Each number is 500 + 25 x the weight over its row's rms, rounded and kept within 0 to 999. Layers, rows and columns count from 0. Numbers have three digits each. The size before them is the row's rms in percent of the matrix's.

# layer 8 attention key, 256x512, rms 0.187, rows 0-213, columns 64-127
084:490496482486486487509525489524501543515497513516503494521507520523488486510528504509514536519492503514486496477523485482512504451474509509538544520487502516534508529490534511462530490553466538
083:490482503476477517484527494491517511491457545513475497470508511526524496516483482489508469472502461445518508532488504500549482500505485519524454501466508528491518533519463494491537512507519486
081:494499527514530478521517469484466495482514493482497501529513478468498527491498480482505540508492515526491456532524530517495507501500506517516465499488468493547538489515461490476520496583500516
081:543499534495455531507519485485505514489526507502493475488491547496471538547527537454506458518478509497512460540442488499463475497515520475515516490505491468521537501505524522505524477462472498
078:468478466492515478460530550491512480473503496478496482480500492526476532484480478469507539517493436554509479491503488478489542504526492494529560514523512482510511506512474525500500474510516497
078:538511494481497505476476503534484524485471513578531464508481525462526462529479505494514486539515519483499475504492464474503520477498509535469492462483509484486540485537503476483492513530464522
080:536467499512504504526485471529478522512487502522504490521533499470507476474471426502509512499494482494550457518503525481527484484506538509446441537460492546516503503503501480511472464495491486
080:515522509509491468532506540495530505532473521531463526496517517517517485489475491516493499497488478466492452527479490484548521463469492469492468473496466484510519483480505425539514552495509512
082:480457507499511527468511467520534471442460512496538526491521508502474524476526491509458534491521463459496465507525494465473516544525518501484492510476492503484510516517509475548533485526551503
080:493491568480512485468527498472496483530531500512447478484509497491537494475509498527525483528479484495515492467554494479498527532502505533511505477519501523441505536520525536499486498492498464
077:494473526529457492536490479535518543526478488498468493453540444524492508497544489502519498493478503458442521538490473502498516511469497516469472498485502496496549496432532500508498512511501494
082:493477502467488488479475512488487506518468507504540510497531469501478494458517514492484499505490470473520523487540521510491517480457497517481529479487501492473507513544457532511477485496505512
082:525506495512480494487512458552517512533480527528503427468464559490531489473523476528502511466505451466485513500487481482486506468490518493485513501573522531517503470562465499490518533517525477
082:520540503562516491501502487521541490477498524526505457535512520469513455450486486538515528511520531503504534486491521474467539521480517467512513522453467505566502491505529520537489453474444477
085:523505544520484505504508528490484538507482487505481520495507497530451467471514462509517484507476507491505513497527498485511506545496516523507513506492481552503510531541497526517478519493511470
085:499494521538456500476488544499490480509460523558465496485543503520462427474437549510526495506503459512490549527478477496479529509518445558539475503506462518468537506509529473493533461495489493
086:523504531483526509520518475495484512523528484504496488525550499483549512477505503509497479531534507521487481482477519518467466480480536509505527493470526406503480513550509514512516508487494488
076:527528513444530537524461499544484507513512521484446530464484497485496490475534479490484519515557521468492566470500497520504492482513526494464508520518502494435475501547475491490494448494461498
083:538500491496478486524494470468516487462510487517456479463494527498493526484501492508520549527460521523497535463469558472512506499467516477457513528497468492461496533492502466515525521493526523
084:525504482498503513498490478504490485481491469485500519513493542512503484494492467514511476528460506512462497505483475465527469523524493539516496513540529495492540495449499565507476505509475474
088:531517503496505491501517472486501517510522505476515477461526486511558503486503508494485504540525502487532511507475519498492515510480449491493528546507500491508517487527532490505490499475526500
082:495519492515530528512499505473527456487497471489501493546501491484485500513469566508517525492513491516544489502522538501492508511482454498515505444514475425548459522473512521532498481491480445
080:556509533484523489518526557487514508493522489496547517488466478489518532458506513520529453517492482445498508477530461519499510479548508504516485523452502490453512490538566540501508502535496500
087:488492477493481502539453527494539489492500547502532475460538518484515497481507514489485453514474518535490500528520518480507470545442465472483437509487520507500507476490531522504566501449489524
079:513541507511502511489525506492473454473461512534493535503477510478542499515485529530501507476512506492534457498513474494442495504500513455534536517512490530484498533582489498534464490503487437
084:489522515499514531541525469488463498473526506498522519469521496484536506488529487514490493484506540527564472487474500449531504484501494444543500502511530487488498468506540509543511439551496487
081:505502519517537496503482513506509468534538485466488519465428548450465487487497529502494476507491541493499544492512489541526500517462521529500494481474480510514534479540477522472504524466499502
080:461542502540464515529525489495459485512476479507521505545551515496521542499523495552543514484525499507530483520459523475489488499476493520526485499522492486515539467595520507465536511542517499
081:500459531503511453492490475523410511476505475440499510507500519538519512502455518525488483497487453502512524479521465473498467520538495491487513502511518512503531494497489482521504485510514485
080:482459468523531535505516543517504474534534453520489497453505518496518493488525515478484523525474531497542470507520438504498536496478495499496496515511492532492459493556517480497502540475520535
082:491485500507478435498547525491479505469494523480488521521497502475441529504457478479514492504505497488505479498507503458514479514481492482472487530510500501463525533500502513478506530508489515
082:539509509495503490522513482467511512520517514482492517512522495485519489523522473512543510515478491484534506473483488493460506494545490507496476521494489508502515463479472452488488506468500498
078:525489541520488489495531464484491515501475502491478538483539489538511477482532450524516525509543501474495512512510535554494489462561466462512513519513524493543482498521526489521463482486523517
083:484470529495548514545510474489515492467516506470508467524440502547513453512517495534483486494524530507521489504493485472475520503521531472516487523528451507514504503502523518522469523528472544
080:459437535535525449501488556461552521485508501461541451484509500482487496506530485468506516513483488473477475506514510493499509571530471483507479489524504445478477472500544463510509485450499529
084:460486522470532503450521497520509492514518492535511497508516434541518460473493527486458480535498494507468449489468495500502490485495504503467470473510487491546533499478490485489479471514497494
079:484505526506476494507492501527499519489449516500511495495515528520503510542522465534515528449509508529465481494475496506517486493508430485526560519507430557539484457510510492471516528549534523
078:448484541508469492529515477498536513495452494474469476511459479494504506468541529526502503480519490456472468475511510494473503551521525508479472502530481557471522474489489458491507503489529482
082:499462545478452424472525529477466509459486451497531523482518482495509494517508482519490497523520551498515464515527495516516529465510482482463465520516531521516462480456478484463485517496520487
083:513478479498482493495486513521481515456519518508536454487510513459471499472517520506526500522512500493455553526501487499536474503448577441493529460533462509466522533524493492517519443524484457
082:492506515513504476475507531461456453475491519467485476502536505522442519501465508518476494486474485504521523532500523483464520481501516471525485551467538508556504519536509534529521474526525461
081:489512512501510478491499533448571532474488518503489503487481492506532514499519492485525513494533514497561545524523479505525476520501521481488480507495521514424461504521517496548503463500527475
084:521455525462501552527490510514513536498499515481495539505504441460484544498508481509468478464533519558494530490521514492470510481443505530484539498504495469483497505504457510494443508490516551
079:579493514523466516483495517479530460485501519503517434526499487466518479536485483504517432457488540508478542541441533521502488465469516465498442525454538480496492489494498540507456515485489442
082:524487513529504484497538523537494521473507515486497472481487471532459472480526489478533500525502531484454478485507471444526491478547492483468477494482532508515512526493517522550498529535490530
084:531492497556507504528461461501478455512492483430511450507466468514446505515474498509483537475459489535489503480534455518466500507523514514519540495572465501490465529496505494495511532540479477
081:520523477497537467478529496542517475511479487485494448449506488562491525505482489492507501515498484462473536486481533527486509510513446484492521510491512519481477515514513484502499512499533524
082:475512490495490539467490507488518462462523516490489500505523496497508436521501532513515494489506536480493471458474492485523507503492504500484475471501503578536499492518508550493527484481492514
086:473512506511442528486488480510539471494497496511515497475496489523473494511555467546526518496509515503463493497480477555502530525529512510524496474488485493554528456567481538515516501547473542
080:515543537472534513555466517526451493501468448513530493498495515482500516519524514484452508477537533524525513451539514559507553524472503460523494486510535492498495507482488503510535502509488484
084:508507584490505469461502501516495503490517470510482509512513501507436481513540499482497512467500510468499498524489490485547507503467478528500504529495485472502472518486456514464494500503497516
080:498506454545529478488499504494518491512512514476530517494484500517489492495516468542465525507499473469518493518486471523480526517533499457499525521513508480515508504532515511521534521475536517
077:525521487512492483537525516545514545481542487480529468469517498535531550460502437534472507482481530493478494477531507476445518476499537485497524540542520472521525525457469489471500480491438516
078:553478523524476505514517493490473513515478451503496554543485472510468508508532472533525530527537516496448510521542510473523487505478523462536489527498495505491537472423535548511496507464530527
082:490487505534508511524446506545484541489551477496499471488548482510510506559508537555489498496502547481530489473500472499488475517476462460507487477460479523502486529504515501488470497443490517
078:479497497538478500518514460505507523504520502530521469471457503501539493485536519486510501524485494547515470455526506527503494502464494493518507470493505484457496520499503512484456529468508461
081:499540485487514489520487495508489465488492523495530495481505500482500539458495479529508532465485518471540493502500488490490443495528465489519517481518444481439503485508532485495454490491532507
083:486501525448478525491509492475510495476468489484475514526490486521523487471451453461526513528517482483478516494538509513511509538477494469453528501505593536513510498479511523487522471468515502
087:474505518531526512495479505504533501510467486497515460496505485480526423495517521518509477519569438506499541515509494525485501507489502504489535514548504527498472478476499481522487475566486511
082:498499498486526501490504477528509506463581463510482488521475489458530463441490495490465478480485495523502493465554506474470463474529474535511559503504495529507481511436514501479480510529508490
080:516560525486464495479520485474491478558545475458506453499466488508558456453489488499468490504514527527487502534486505534531487472484461504545531549472480485522525529463521486536535509518474473
081:478460526459475493505479473515463490493497515490505515478458472514524509495479497507494537477491456507517527503466505489475518526496473524485506502423498491490519537490482516488486493467465516
087:530428497509487526480478514520510496494513484481494535551539480473458477496488547561465495476474500521482480493495513510519475477490514510475496492524466464497520445477521492505500504531513512
081:518483497509474554506534513486503488495511514506475492527514499503523483497531475491469486568491529493477520493509493474505475475484498492481504522474487497492524489491485528500505527498529533
094:518507515502491500491509529487496492455500500483493499508477491523532498503503480504503508498511510522516477507545508485531470539512453501500523495492506529507508524489509441465520518477452508
087:473545510512514512499514472457507547502510528502467494488473524499521493470562514437512508494472492479526497489532503497525517502479486543498515530489526486472509469518510500483495525492512493
095:493552483508534517529521523476538485486503534503491457489479496503560483495481499517508511521488433478490509461466496487479491463494495492518516552550512505466496502554532448539526492516486467
096:489481509504498490474529480505494485512487521468518465460503507534480540505463522529514472484482513484522494507487484515519507457465486559507473501529549531507485510516480503511503490497493489
100:456465552509503469506496507478435539499494516496500497516504541487436542510505511500487462488557473535498509511466485492540539503549502484505542489504507478462497490492481537496464500544497487
097:496470502500511513515528493471549550489554484546505526518473489503473476517491550487490491530473519526464495507513520494493488492515438511490461507508439465456495538477516476491524523476498510
093:580494459479524509457491505476509504518509533501524467515529516528504525509452466459509469484491496490499499503494500468506481489511522496518457462488497497473519492488495468487506543508512493
086:520556492486460520473504544420469505519459532529479527540476514532485503509457479463508492517479474537536504488488518505532498499506512523500494463524500508492445481530463509498541503460537496
092:508501490495509512506495542490504445500512526502504498452467485549501509472501542498517507476484555524462500459478505499495469475498458510494559470530467493553504491497519496464458515542532473
093:537485422515532542500485524513499489529497514511482598511503512486479474485499538480498429505487529501464482530556526544502519546493519512528543499508479487540512490489546469498545475494497512
096:543535512491511477492508513486532492518487495469491503534533495492501480454485504463542514502503492487515532499534501472501467497519519497472537567488485556550482498559547504536499469530482515
088:519474513475563548538446502501413497507525497500512479512508524520480537503495536488488540524489537427531478499490465511493499496484475455448527528504485505535490493506495480498516458510531540
092:472513541502540515517507517527498511506526546482478545535513487494443505558493493507487465462474511513534564504479450464490454488485476497478499513508452482544519534556478491486449478500475506
091:465505504493533535474543508510477553468529506515451498522474498455524493475488464462507508524481487455522532522520526476537489488502495496504520511513517516524498515429502498528518562480487553
090:484529522492522467519507524519485484491499551482534485475487503521517540522489487490482533527469486477494505519506478518473486532540564449500461496456502513508496513526443494488504476489501470
092:508498509500527527457493525519545529468526469454477490489498488479495508493470458495484518487509490510517479502495491518469483468507472522476527469510496427490527549495538498510483512462449464
090:508502464470503506491487542483491487538514486447491538501494484501523461525488525501503498550475532481506495458501484476506518537452508504485461521489524515488477470512526554491480500449495496
094:495477469513515537516502498531498504496505491541518528485511482491552439515500489498515484492571450505507486502507520504512478498497538489489506495510489500518517497471481469509472513512502474
091:494505496493500499479531498464512520528450520523507467505495536530485457505529529483500523455468492509500524482479486515481538556554441546498426459485499509509479506551493502508502454554460471
091:478498452536467485499493467491520489517505522492476469481483501517474527514502440450524495470479500491476516516507546500502548508502498436504459490457484497502549529509503499475471497500482504
094:495528483505461507512529490522482546501504533476525489521463561508538485517503521478548524485493472502477505496510437440500506494499445511492507491498474500516510532487468499482454499519530503
095:499556502538485519494488482488529479530488525539546509508511509512508481500503511518459484462507514531497518488496477487498547483503534484523442470490540505494535476508507549495474498504477497
095:514460481494499485523482486491473479495513488527527453512532488501508485477537546471492476487492487479516495476548476509502500511498555459520470503460514441510473483544495496484470496461514454
087:517527472493541508506499503511484494510485491510514491482493472501484498524505512443479495515526500508504508454447520500481515515508477466459464504500506489486448532486453476474493521460504440
090:509482486481498476469492517524466488515556506512501475545500510499519500492516514466499504494481500511497480515474473493539491500501514532510544516496457476508515498545525503493532534491525488
088:498515541509544495504496543508561489488482512508509466509497480471577485449527474539501508522413470518505476519505525455487517469513482477529490477491511492504488493498514473487464514434480471
093:531501498519565464515564508502490510547465465527489471485533518506530545539482499483498515468458501544507488508504434480495505495514477448492551546492546503514513486531489487490489526546514452
089:486511543508533507456492499478486535461486492472524512524470473531512478484513483512478501469508453513491506487543486504495540515518468462552502502537504510531536501514480552500478544505485538
091:470517499497529538501499495477463519476501502467487492478524478523459523457515589515502510483469494505506528523499482488492473490518472505501469538459492505470498523511486484488507473522474517
095:508523534510519514485498582506500516487531528503493579510529482479483509519471479486512538503456501485511501472528513497478533476481489523488540475542519488498501472479490527504502529460533530
093:506523506525457527496488529507547468497470513523534495514457507518535517499507500463513463478478502530497490519539486482469461471485494468502520526470498476518480494517526475502495454495480476
094:556503484507496485471518503503491510482498523550514506499460539515465557522492478466497495493482503502501499528511526491494504487510454505477486476489527462458504517533473529523460499519526485
095:481449499476488530489470462516530463494504481493467460524504530476489506501508548489473520498485466504520459560464533480440457512501502522507490516468512504523481515540506553469488472460497531
098:526501515505485527491518538508490503495448490489524476517482516467509524529490505529547486514507514503480490481473462497515471494508519513477513524484494533470543510494502493503454521494507524
087:510512526502489528531493520509446501501538492551447539509507510505496510511492506498508505513508500513490523499544493478516503521520512467521489514537472469500524506545537535532499518517489534
093:475490460489462463477484513469519520493530458482512452502451495503532443515496533475541467517509488514521499473473463528468514525475482500491535469472526465466450524459529534514486470479467453
092:504495442510493492543486469485516462538497500510497516516512523465506507512516504524491511475463494507506519504555487503525485461496502507465508434528461560515504539539490518442463521504541481
092:572510519546485490527486487514510507497538464464502497485509493536532478506502466481467465495517517473512522523471478506502491446500500522510506474505552496497502526506464501476507496525499503
096:531493511492514462511482524495482469506488470536490532478438500483480474535460519479473538466546503464488503480539488498550491485499469513465470491480480492494487516503512462476505536557486494
092:520492508484503505466508480515482533470487483536431570479544477494510497492505485473482508535489525486464443501481481490499514508471451485526535463496493501498506505520509472508463467512531563
095:467498489487483471486498519488506503461504482484543483520496520529502498488489504512473542477504467513522510488486500512514525449476456508501524510503521512529454530533481480456499538507531504
094:455493539518515501521494480465473511485487493486516450483515520471482483497480510466495479455517497499507490512471527490482525518506519513515489476483511513491482519513429496468506521486548512
097:513480533461528484498467502544501501496492501518513530499468471513487493483498492507448508506488498490492498500536523523427503489479476477497459491465486491518518525528475492487456487452478468
088:492549453486487472529530508492467479492456523552500512514515504531516501492497483547454509485518518486485481531499469470468477466497505482501542483500456502496466504516509518515538497525537498
095:501524527519464526465513506500514460453481488487523491510538517432468527503517502442499488520480487506472514510479460462513461482491557507503507464504464509478563479454476477523490521478505495
095:522536514488541458502518525492518518506470500512481500486520477504534482540527532524496505489520517481492503515473500475505487468484513526497498548500478484500527551492516482494505503496469475
095:556526512473476505508476442528501478480499477522560493439522457460510536467501464532509503507508494521524500521529457462475526504523538515482514501451532471510522471495472512525485539546495471
095:512501481517506520534504531492510469562503462521497537490492521526495491447495490496513487506487544531512524484459523553486536494505468477514504492472475464492532499491513557500492504520524496
097:518497472511482519537468491540535494488515500474477493477534514520482495520496543523461469465505517480472493472503516512506503520488472493509458475499511487440466525483497499502488527566474543
094:451491528531486571477500472518487508489522497502520506494516528532521498550536502486541523524504445526516460492497526539524475524507482537497484512505545483515461510456442527504530488505465438
091:519492522532521495483480468519466520545460473481479483509488518472510465474512454506488490512489477525476526461511493483518449495496497500470513506533473472494514508559482523537486485473472513
092:481529481517506488516457499526494509496469507512493529472502515502482518522524493543508471537490489471483523530496457521485487476506516472508524499463528523538490553576524518515484473486504529
092:500586487501503510528483460500473513466518509466480515496520455529477539527498488476519526513505529477533485490474492495472483446524528494566514528480528514488519541476523467504493464529479484
094:461490481448497472460487509472502496523457502558526524481524511500522526486485528518508501511506487441496482510489453528487531537444442569460501487461508512489504494530480535484501509500561513
089:531508496548472496487531482512507491531497510520533484507440496532469524526488454560465500495504527484447478476500510477505477519555515448495517533522495495485486528529494491499488524506507508
092:544518505511457506544499493503515571476492517495517503531480564516518491514513484501490485470492498546458470494493492473495506489463501497504541517496465518506422478508478524472488498486493479
094:500509504465522536480561488508460500517507469480524515490487515507492520469460478514465493471476509528487582475487517517504544497489476489477464489520515490484492502498497523481472480523501476
093:482530482519458534522505440454476481493479528549454487513464535517497511489479477451509494500489513494512505565531515476499528486498524491502430501512479521526500533485482510461554494469465515
087:433496506500492525533491476498511483488523477538468503486495473502463545489542481506505484497508478506508518468545474460457496489490504532525544519508469506512503512515483492488488452489444524
096:486532488487484478485492493512434495479490542557510509458525512541533517485516543503517542521507490484521550517498510522514429550484513483517508530504477496512520501525541468512508491430496487
092:470477484461503493513496471527498523468476501465519479516499467462449510480474475480555470517485504505515532495491509488533541486509487505474511476484508486470505537478496515473510471471492500
097:521493499487524504517517447525524539481491515501473522492499459509532503501543471491551511465458481524478507528483485469475464497513527523507526500540445475508516521521487539424525511527485492
091:501515539529518522540492516509502515532473528486558468501528484500507528484467482485501507526508500460515516524518488472507465543473471506493532518418487460486531462505502463514501506441493481
093:474539465526469518496486476490488494514493517476536537496467505492507502517478508504457527519537459499514517527497511480500469515503501474523468466511511534512552466517537518533527463481526483
108:464501462498511507503452516560508521528502546455510466472474513484491537471499497513489495468492507501523473499491529509480497483518497526510529546486531511516500516518477540475529497513511513
106:504510507483484492506514540529522491538516550524487524489491511500519494475491499476500537512460504505505489490506536496523519465513463484486514477525504437471504524496443533533471520489548531
105:494443481471519527504526496506496546506531485481496550519489530489480502474461501499532475505511567475547475518538510558543482497527480489513485526497432507499488510458483469481453509496535533
103:554524522538542461517488519508484503493525477491466487492472521470504524504504446526472486506556478538523493492550534448506531505512516545500511494507504479502550466564510510528472493529524546
106:454511517512510511503488475520462516500540520516476543477477525512506507517507500486494466507478530538473534498456454474531510480459512483470523468484497470522476484473500534463528502547476503
111:572475480499491470470578493446464489490502537504501470482508504463502472513503515538494507494463497511520476532500512502525487494488519516442515505493518499479462500564507487500539527485524501
107:512515511544500469511499473529544513456495454484490484462512467508478517464500521526470477493519465483477553517512479495510503459521506517514524525502483504563511534481481546508483457495517503
105:533539548477463542526503528507503508456504472510484511524543485472477487479463501519525513481515492522521479523553487482523500485480450548500554493492533524538473501476475504527523490502515480
102:484513517512502464497480471496478484523497531511512439478486530525500523486482531496531516477494463511527462545525478481484510517512512539496483518510538457513492514516509495501501505483462508
107:500473495526500530499514516549473484519481454520496478517565489487528484468513514500511520539477513538474491519521517460489489461477477508483535518538482509533552470533543524462479528505510529
102:548498434530464496514496502550515485537531503487538506513488508511501502530489506474514455546514514517488545504483489482487476506523513513471508466497481511524505515466537511472517509537505484
106:490532514517476503512542502523520472494463476502470500474519491523535474545503450500484546508466454490482486487509501529481504514482486519477485508524498509519551536530481533489483485457524500
105:521523475455499450483532535520521518496512503526531512506523484503526502514537507483478513452539499482488527498535491512485511446475525490466464573525528481502459462502508500485489490504465486
106:500527523493479500452527503471496504515496494465538452457525497514522501518467507502478496535546506479498518492504495477489461474491504516480552470502497495477567482481486547501527472493516488
111:448499462539488511470502469436518475498514484548486534488491500528489493500483510552485492475504477503510526495535507536505466480503520523506442534536532499496521462540469507477481475518469474
104:514489486486482506509496468506465515430496446478493509513491468480547507534490483559486516534500483543523510509515534492497500500524470510471505537493532467512487508468526473506526505510521508
104:507539476528507487488477505546437501530492490461537524506482529481487510482457528529542487503480463500550506570485494534506465506526501506519541530527519496500509476512499495498512477507516514
111:467538532531508486462507486534549451479498496521483494557535486507491503511480461473498457526465471474493492523458523551506528495483504524527502486528533519521515532484519489490482518486475485
109:473463502546488509500445508503516513468491490526533482467480460459518515507460514503480492455531503489510484554493486527498509496465500472490483473532532503479446524465507477536479492508523524
105:532491539478487489537497563506493504446503484508464507526481499480509533485512500514497529490519514462491502477468489461484474470469474522540531485460446516543476522509513516524533523496486498
106:511503523495560526491557522509515540467511494465478471525525439544494507522470474497511486514518491480513517520484495512495516488466481507520473465520539502509549487522448493505535533476537511
100:476469490459494499530457494479513481525509481500492457480559431473507489480485558507485533504476465461500485491524480536525504493438510501485446479506523528469520499537476502493501536502470545
112:511523502475523506488520472501498457474517457513478516545503480485472489495508525502513488448524488516537473497501510535512489523546531516512522483535512513517460501475504507480561468526502482
111:491524499513474478504452450544480505533499525538496538427507564504531510498558550459514537456467493534503476513490495516511503485479493500508517544481478482542433490487466510483518507527520482
109:541536519486491538501510504486514516468506496534503524508491464529521544509487472477518520479454489507515479579525484496522486475506492506548448480509519487512502513471521492496516517500452538
101:534486513487523474500547511453497512497490488515511474489491443481546475466515466507466495461529539483528458523511550478500497547520505528534462498484514527492538506561499485493510518527508569
109:459468473471527473521462523496527483529523510519482493442513516496481482484542524485496464535487453503541460475539475521490499514461452460505537555499489508548529455475545492495489497462535503
104:477539512519495538506515532485554498496481470452500510498501510522464483514525527513498488583511510462519517569493519496534482499535510521508511476557527480503484506543522515533488528501526511
107:477511496501512476500546463478538461462502515486535514464500460509478554496500494491516534497532490438486555541514464501505507465514489505487473519518496465476497533525495495554521491461503479
106:527529463505518529498478526547515474528490461518548528493523480474557512483500499475501527478485457487492527514502537552459511525492489503507516507487542487506507457528479474476504499477499494
101:478516543512507472489521492516490550493480472457468455509521514484444534517483534491472501489494528495465532437465483498477557505496487489487459510516537487499457529499526493466502536503497511
109:504507484467473490488497454480485496494460521498533482515466504523515489518493515488500524493464505500504495506527478484501490522507551480484456503477466510487503501519482509466452475459497470
106:520539502449479514460502508485486450455528502498541551470507502515536495491513495469477507471503527514509478492511507557460507494496535507513487466491453519481508481486504474504497520471514480
106:485491497469486518459499491507494482462489487522539472476547475490505498504485505510487522488494487506511510479550460485498509512501550530481514491503525481526507456486476508456505492494491542
108:493486497473477503505531542442502479531522524447495495508491515504531471529539502519446519506511470519557486465532471496475530493512465462513475492532535502492487503457508525511502516463500474
109:459501486460491495509472494490558509502542526505461456476447458496491479495483497500551505494494494482511464519507532498500477522479471500505509487506463413476476484416509526497525542470475478
111:498498470496492483475511506516510496519473510529533513518478494450549499486525489519514487489482515493499517481412502533502494505513481514464521477456528535482475506519500509453541556527518521
105:442514496456454570522454497537468541476519522528513520518531468460583470499502516528517450512478488532513492532521546493478510471457486516495465466491476493521539483496492513516510485483505488
109:557443473480476488496524502519507482454505507461517500474505518534481521476486504508496451511530469518514502539492541497526477498511543471484482487507491462530475479480505494484497530480491473
105:495513505536473541487450501535494490441463554468492512499510452503509498513485471510511548510456474479460501503523526517467491506492495531519497539522475524550452513498522564498507521479472501
108:490520527496510493493510489515568497488528500483476493491508480513532480481508490490565492540534436462512506547505496545532477476541485523478486536470541496491530545487512507566487494518470509
103:498465510500522460485531535532491509491487476482545485507509483479463487509500503465457487495525548525521497527460482472497500505516531505517490501499472494449484509494518521477452498474522466
108:538497533497520516552467479540490510499509481482514449515447503491554491554494452531525502560509495491553505451484512493493475498495524476494514497481506504550484493524532467534506541471487492
105:505538489484550479499454478486481516512501528482501542493516490512526489529499496478514487529502503472496525500523458478505471469529506529533491540471499497466512526539498483521515514545478462
111:481514523500489535480498501486510500485502461529501539491508496489444496461487538534496494501521524507519509512466516480488525481476510532513553476485468463570545533525524517505479515472502460
107:457474500514509542549518469497485468434498491509502572510521473510480496495497461475465463476490490498537478481508484526535483495519523513502529519499506545513529468495510535522513502538502486
107:507465470482467510511503520505492516527519472528505523524505509539537481479520498521491493535541551522547523483503529522503497487504568452486550495539530489547504498505513526537518492522556516
102:475491479512502487538501486503480509510500462531466518524450492492500496495497488528535491514504469473465526533450512505486517510494490486489471518497467529467493553432480494534494506520487527
109:469511474508477458512543523522493514476480515481513526538528470517498483530487498468496489508509457486551460482468451477525503502541491455484502516533504554494514489504495497492472533480539493
106:528535526512480507518515462489490473525532533520505455517504491486499497516485469511527456479515495502532470479523459459505488504529513509480488481466490510480501520467446541521513489480483504
107:484530469516505542490473497484522555517532482487488508541504476486507493513497483485492500555465503510497524478496538541479516458475480487530436508507480494500503457473475503496454457485483520
107:481496487470540496483442499519514513531504498496502561522472538491467501535464507459502499507489524513509546512495477491474492466521531487462455456518502525509552515450478518500491489490463511
104:487500488484496512504498456478491473489487511474507487495512521488493458469482498516506497467499479474505514542486483492494516527500474451484508506475519497530512512524461523438523482486488483
110:501485466529494527509540545486494487476537576487512530511520529534579488500453481500512472471496533506514493512506500488504484498473482500501511486484503555452498482523472560486496532577481462
109:493508510522518547506514487510495512507480466446486562469481486521489559490465488490492493541498545477488512504558498479517468524482505443487521482480491514496496510504532503449488453510478518
110:492466512523506459477514525487485516474506498490489535466504510530434551455541471532525494535516492506502476528504474487522482545501494486479521493448487486495527511489525475529491486468481511
108:440508509466489495512556495495541492470531495531509492516509509447475522499450523514469542505503480497528560514456513479474532487495524497488528523483521506457469445495543464504455492470521508
105:514477537523473506497531474495516461514492509461490467519462498516510464511491501531496476481473485485516487484521457499495460466496519478497445517542501547478505500545485497493484481521470490
105:498569463466493547460522528501534517540553503501514534528470498511441524517491528478495480516480510508494474462526534516503527531524498509509526469455509499509510496503494508495453520506500436
108:508516488525516444492469527464484529495508499473537460500484504498449511496487512506515476508543529511512493491532487481516524528461521467491490512494518479490472481449475489513521531506456491
107:524449477487499517509467459477469473478487515536504557509504498443424472536485529489505525502550512458458532515483489484468477562488538510478463506512536494471471493483515483520514501461535491
103:506510515505539489503497526480508439497485495511463473510499487498495496509519483504498458498510529495533508514506547502507486501504505519548494455512505502476493477496500508507482499524521484
106:477514507488512513469515553496493478537481524495531515485465494445465502535523505485529497484519484481476496500479514488442507509460521506421544500546516502526505517482511471471506532542508492
108:500487466503467484505440532471513482455513541472489497518523485547496529536509492512503530524500539465478477535497524526533479491502508463504455502468538512495470493497502513469478525490511548
112:507484505494483492506537497527507495524515556505513497492454477480534485492518525488513513485491529509531442481513513521541486548485449473512484501483496483468510509503484495515532510518520518
121:497449526454464491521487493478479526494520519531525463487501506488532524526509496492501490491533482505493484476557513538463507496515487547471503510505487516498492565480467468512474484502513489
116:555496535484514530525482515492471522504502496530497458495485533479516482515524506519454496490511491486493491485482546437507498508469447545500518523501528519539456519470505477505483540474516477
111:461514504458489534545455515512499505520482463488505515447501517449490542488481506487485586493515533451477478485474536474540506497494499487529483489495473494490527493455479476521505478542535517
116:485524516480513478450421496530530506510550510518545450475484484496476488485454500479503540502553507490519511514474463467494488486462507458496555489537501502486520517484523506497500493532512495
117:521519469535498481503459498483480474512456480517523513491554505515472500509486513491496507474469525500473477511495461494523532486541479492493538523529495518525513517480489537521542525513535489
114:520478472528533472522474517506549492494451524482505529469499524532497483442439507475461467502489509459486532506520511468550512493475502477512503497515530477514489511498509467504527538539531476
118:502536485478530566485489510484553489473453482507513535491505515494471502516464513543478506501519514530541471504498499466493496508513540540511510434500511514523518488497509440489497484469529483
117:493550550522490490488522442457440510456532508504519474508480513477447437488482537509515511478544462494503520486477509510517479508495493515491531474531503531479521536522489466452517498454499506
116:476527466519501499521492501510473535504494474498525500482521471558480535415519521520451484495520489510500467519525495507527505480530519482483533514517514488549514487543502510491499501533481530
113:488495476497477487501480495519448500525536486529477466494517499460507436529497482543508489509496508489449515475459509522487524503507494486529443490481488509463503505490478508490487532489509456
113:467464501495504565531453488524499527549518543499487468480519506502524530510493522525528483516499490516501459520520488529517459512458512476522500431477512497472489492501489527485481482486501493
120:545533526529499485508537506512535470513504504488525491487503528519480538464561506523517501539529554515499540548499478502545466525510503554510486525503499475547493515508525521506506563474501486
119:528499460504494482515455478526502517488492464474527518505452518481471482494497504508480510497477495504472503469481519474448532496475527505498503536480478530507520457522488455495494515475519558
118:514494521536526522479473489519500517476494460464479444479498484491554520512484520482514529523486514475446513464539525516516483484484498476481496521453540504505523483490470483454525490528492533
120:544475525503510505520529518482498482481495473492535483509462483538498519494513502499504506496509517521498510484544503503484496520514536510517487465467478488515503500493564466519537464518538480
116:502440515515489440498472484510519482487526477528519525452486531492484515492496512497527492526513471518486507521511552535514522512481517516474520497450537470502472496499529488487506523489488472
115:446510532505503506498481525486493510546464491505510463496447510544460508516508470484523494507518499478519502522486496484520503497455469491536529532534463484514517513399468538487489522463498492
118:495493521536480489516530511480527505469504581508534466499498490536534514557479508541539524527507502491546501508527512459502493513521474472508504522518553468509548498556488510455487531477503498
116:474549473476517494505509513496515535477505456479488512536485481524527506474534489514508461551514500456491546496496484505481505485529518508509514478472532463488507532454507491512467482484534497
120:501461493498537484537496524464497468470505485480501485483509493484461524570493490511485477499512525499544463498514478505468489509471533465496448528549568498491494449497545482521540510514525491
116:477482536521518487475488480508498501474492473511526512502525479500538488502487517465477538451487476504483525544512495526491521506503532482481492538555511503499523471524491494502546491486523502